Weights of a small transformer language model.
Size: 12 layers, width 160, vocabulary 4098.
Architecture: LayerNorm before each block, no position embeddings, biases, tied embeddings.
Training: a variant of SOAP for these matrices, 4740 steps.
Each number is 128 + 32 x the weight over its row's rms, rounded and kept within 0 to 255. Layers, rows and columns count from 0. Numbers have three digits each. The size before them is the row's rms in percent of the matrix's.

# down: layer 3 MLP down (transposed), 640x160, rms 0.133, rows 10-18, columns 0-159
# up: layer 3 MLP up, 640x160, rms 0.137, rows 11-18, columns 0-159
down10 101:138135150093160112141088106102133058113070078135080154108138164136138135123133129143120126090117110175067181155100160050068107116180092148119138131140168104185126131202147088118161115172112135116112095106138106117089110141137093132107141112092048064081164129148126169091176119153068090145121127108099095130083143098118138154137153114109104116098165126122162166145100099172083163034169123134121118150107113088176163139179173093177162079119113132175115186184146111072140113115129127
up11 110:156054174100099099136127103089104070035127155106113113111118133101116145166156102137195144188097138123110166124135134093158122184087115116164084091134078137159143193106108126163135186175100097110096138138119125104132110122128150123097093143093161168129112099082086110134075158129173139106081185105116120074165166183107160158116084145184105160159189139153196130092156071139131148181090088170143103127160062101125148130068107134136149102148157086110159081128105148092125135146135130
down11 113:145082111108100156225148081102101136113126142098062117148171114100141134144167087158121190138171121125091121152091158125108181150141119101137148124106102144160105162166127090161116101102116157118126124128114131134104131105154137094135108070150149094205071172102114172084202194119145173080140206083151201087128167117140118142094116136133089142081123128120164145098184159148118136151165132116062119090142078117095165104129119110099129182090199107177147128126107148130150165168170082
up12 104:070080135114048153140143140116080142200132086097117162146107156119154179064124155126117170167108152124125080192170089102136099161108154122169107091117154138138073154155143144183169175084153079124161114194103095123131133083136124145166121135156106118119145146110126117025107198103118094099149145170126060111083132153162143107115141097129140137103137112112081148196130155121079129155106091053077127119117097159084125151107158111130175132158094108125143144093128103140165097144201126
down12 105:145153129117162116128150081125096137094120140208043102138119118156064152110159153131135087072123095125108173139129123117147084124149109092142098142128076123162210143122097152124157133113190120073086167121074166173116154143125140101084083075116123106135092175120094089181116123105103135139112154000148157126097132143134142144103158129168081113104122101093182150087100128157126123093082073167144141135158071103191112159109107113145131171124080142174111117132159148087132128103085084
up13 095:186083122150119112150055155144057138127046101151135095159120125140099154085132161181158118151165140082129106147106120139126188072180092089122156129173138099131115088114194126132127145083108168141125068095068131112092159116145178084114115156116122076137096165169160153089123151149063124137150070136099090149171126132129067154192089120124134163155097073092136117175129118137129103123127099104087066172068138116160080149112111157127118131103182101164185110107121127102161116180116162
down13 104:160148111111172125106173172136142148099111123156127144067142149161133124114100122078085152136125134066175148081176113139106114115114122130128155106100135160101087194164085118111133209085085081145127092203116110140153105086132150105120093114148079133105120133121070134213181047167089108125055147178124127110136166150131111167134093130066158078134164123180127101171092097111159156142077124073179143169130168131129132138123154115141144060125093111181161110137172147101113149175150124
up14 106:186073091106157190073154144135108121149150122116157125109143141091050124123137105062159124142099120165146130102135140088080139094176138156109123135107162094138089107074177159158138115053131141140178127152142095187117133088101141083108102151092097078159121164160079159120107139158150122136129144127116132130092135113127114136141133171156165178113163051122127105172084129077150131164114137139176148158160149089064148088117111154000087071118171131139093099129120136149127144195133175
down14 110:147166149133184105126120133116141093093116117093175090135120156086091090156184115113129181124155132193185114158122045159118168168092119109113176148166127192166115105126206135145116089118146167060068142119107086096112185133150149120145113089082180132164156134146142120133115141161173119163067145165127147125116112076101119158136153103139137131150191097144041061165086188133107129123129116104109084113150160050137099103145130139124150055138144120145168076116116107137107126127084145
up15 104:131088161150168102165121032111112137158143179139159165177150122099094153126136123104144153096159130152161150130113150123112128094150174133072114150172122149199167121084108093102120106128104091173198124075094139152147134102098058115177164130088100128147221157136174071156102084126108181132159086146107113156136083081139137112122150156100106139165135147146148097149158043138187090119148127107114110163109136179110168143142055158093129147105121148090185147156123125088106088115096170
down15 097:113185111147095166137139131098115106093143139111133093117099126121100123158116123113073086206069167149124087080130085098112099111124087118085147079126089145056104129173170170129097132136119137124074139111103143134154165176113159125130075110155097129144090144186117205157102105132184084090101145150141120090174138108139108111113141191108188182119094094113154113067125171102122062156106176111090097069169151122085111163107170135115128135054116162122165102059176130130081119110124157
up16 093:116065093120152130115139128116139177143102121098160122145103116133126099085112119157186139120152158219090055133071149154090124064116102104118158129135153155081099141122118142110123072164148063125082141215103156140143141145134093137114140117165118183119148141130157169113125120114125145161134131156165113148087092142094110196145106140130121160098190145044175116136144123116100179093091210092132147120161075095138115098139149078084090092151135138121198083062120095159123133141106057
down16 094:092192129091121099150166092105082116162087176130163202157092164182120075087145101121097103107116161136078167087074111141100130109158118151125105128147145087166090143089076121122132163152091116139152078072076082086143119129135144160145074118079119100156120111167061135118155125098117130154086123158110147152133154117135157119091062087070129152098171064122067112169148169119149148111090130122110121056154159135159117080138075102113151163151184139155134127084147114169137114053090139
up17 102:135121125114158183108079149093126040075161118147195114096121157092107139104103147188144090128146063124155105162187110075147139098090131148168106152107137153165146118112108123148144091148087199097140114167135105093104103123101042105108179120109148102115164116072135166114106081167140141132118090103182132163094101069127095106125171164185131074177115113114155163146092140090132115156133130096199071130103139160115069127131136110192150160110117167157146151154170111085129188113113097
down17 090:121161144164069122101122103165133121138148191129107042121139103158115103142142090052093147121190172172153109145075126091134133172124158093102146138107081164120178164101132116114095178175153087138058125078151147103137170151123159126168099131064145148135067142172107069109159116114094177150149126134081138143182106216130180074123134142167083108115141129134169117142123136112088156097159136115095120173108153129140158109153124127089172162111143157136083147153069097148069085174115167
up18 106:150136149153144153109122149103139101109111148167144132111076136014104120147101159155193089161134132121144145143082161171138152136124112142157121152174173119118083088105112108084082143135160139101147173085146208105183085126157178155127164201159140144139061151146122111117178144155151144139118113127114140143158131103119126083122110086106159103084142137193140111109122178042103106106124076124079172134104149173080095153110084129126115138076118186147041089118154157138107092146171171
down18 111:108030195092132100132074122138087136118155128095136092151120090163130143099165161139180134118131116131075141123099147163150106124125117091159102165131099096111196120089091167143158112190103114114167121120061081125104107115058145182103104123152109175152136132123124136089105094136131172120150115101148126128144147113111141118155169118138129114191122087077146143165171125149086133118082139144124136173119194169117162092211090205071127138154144111154168063110148206117143113129061170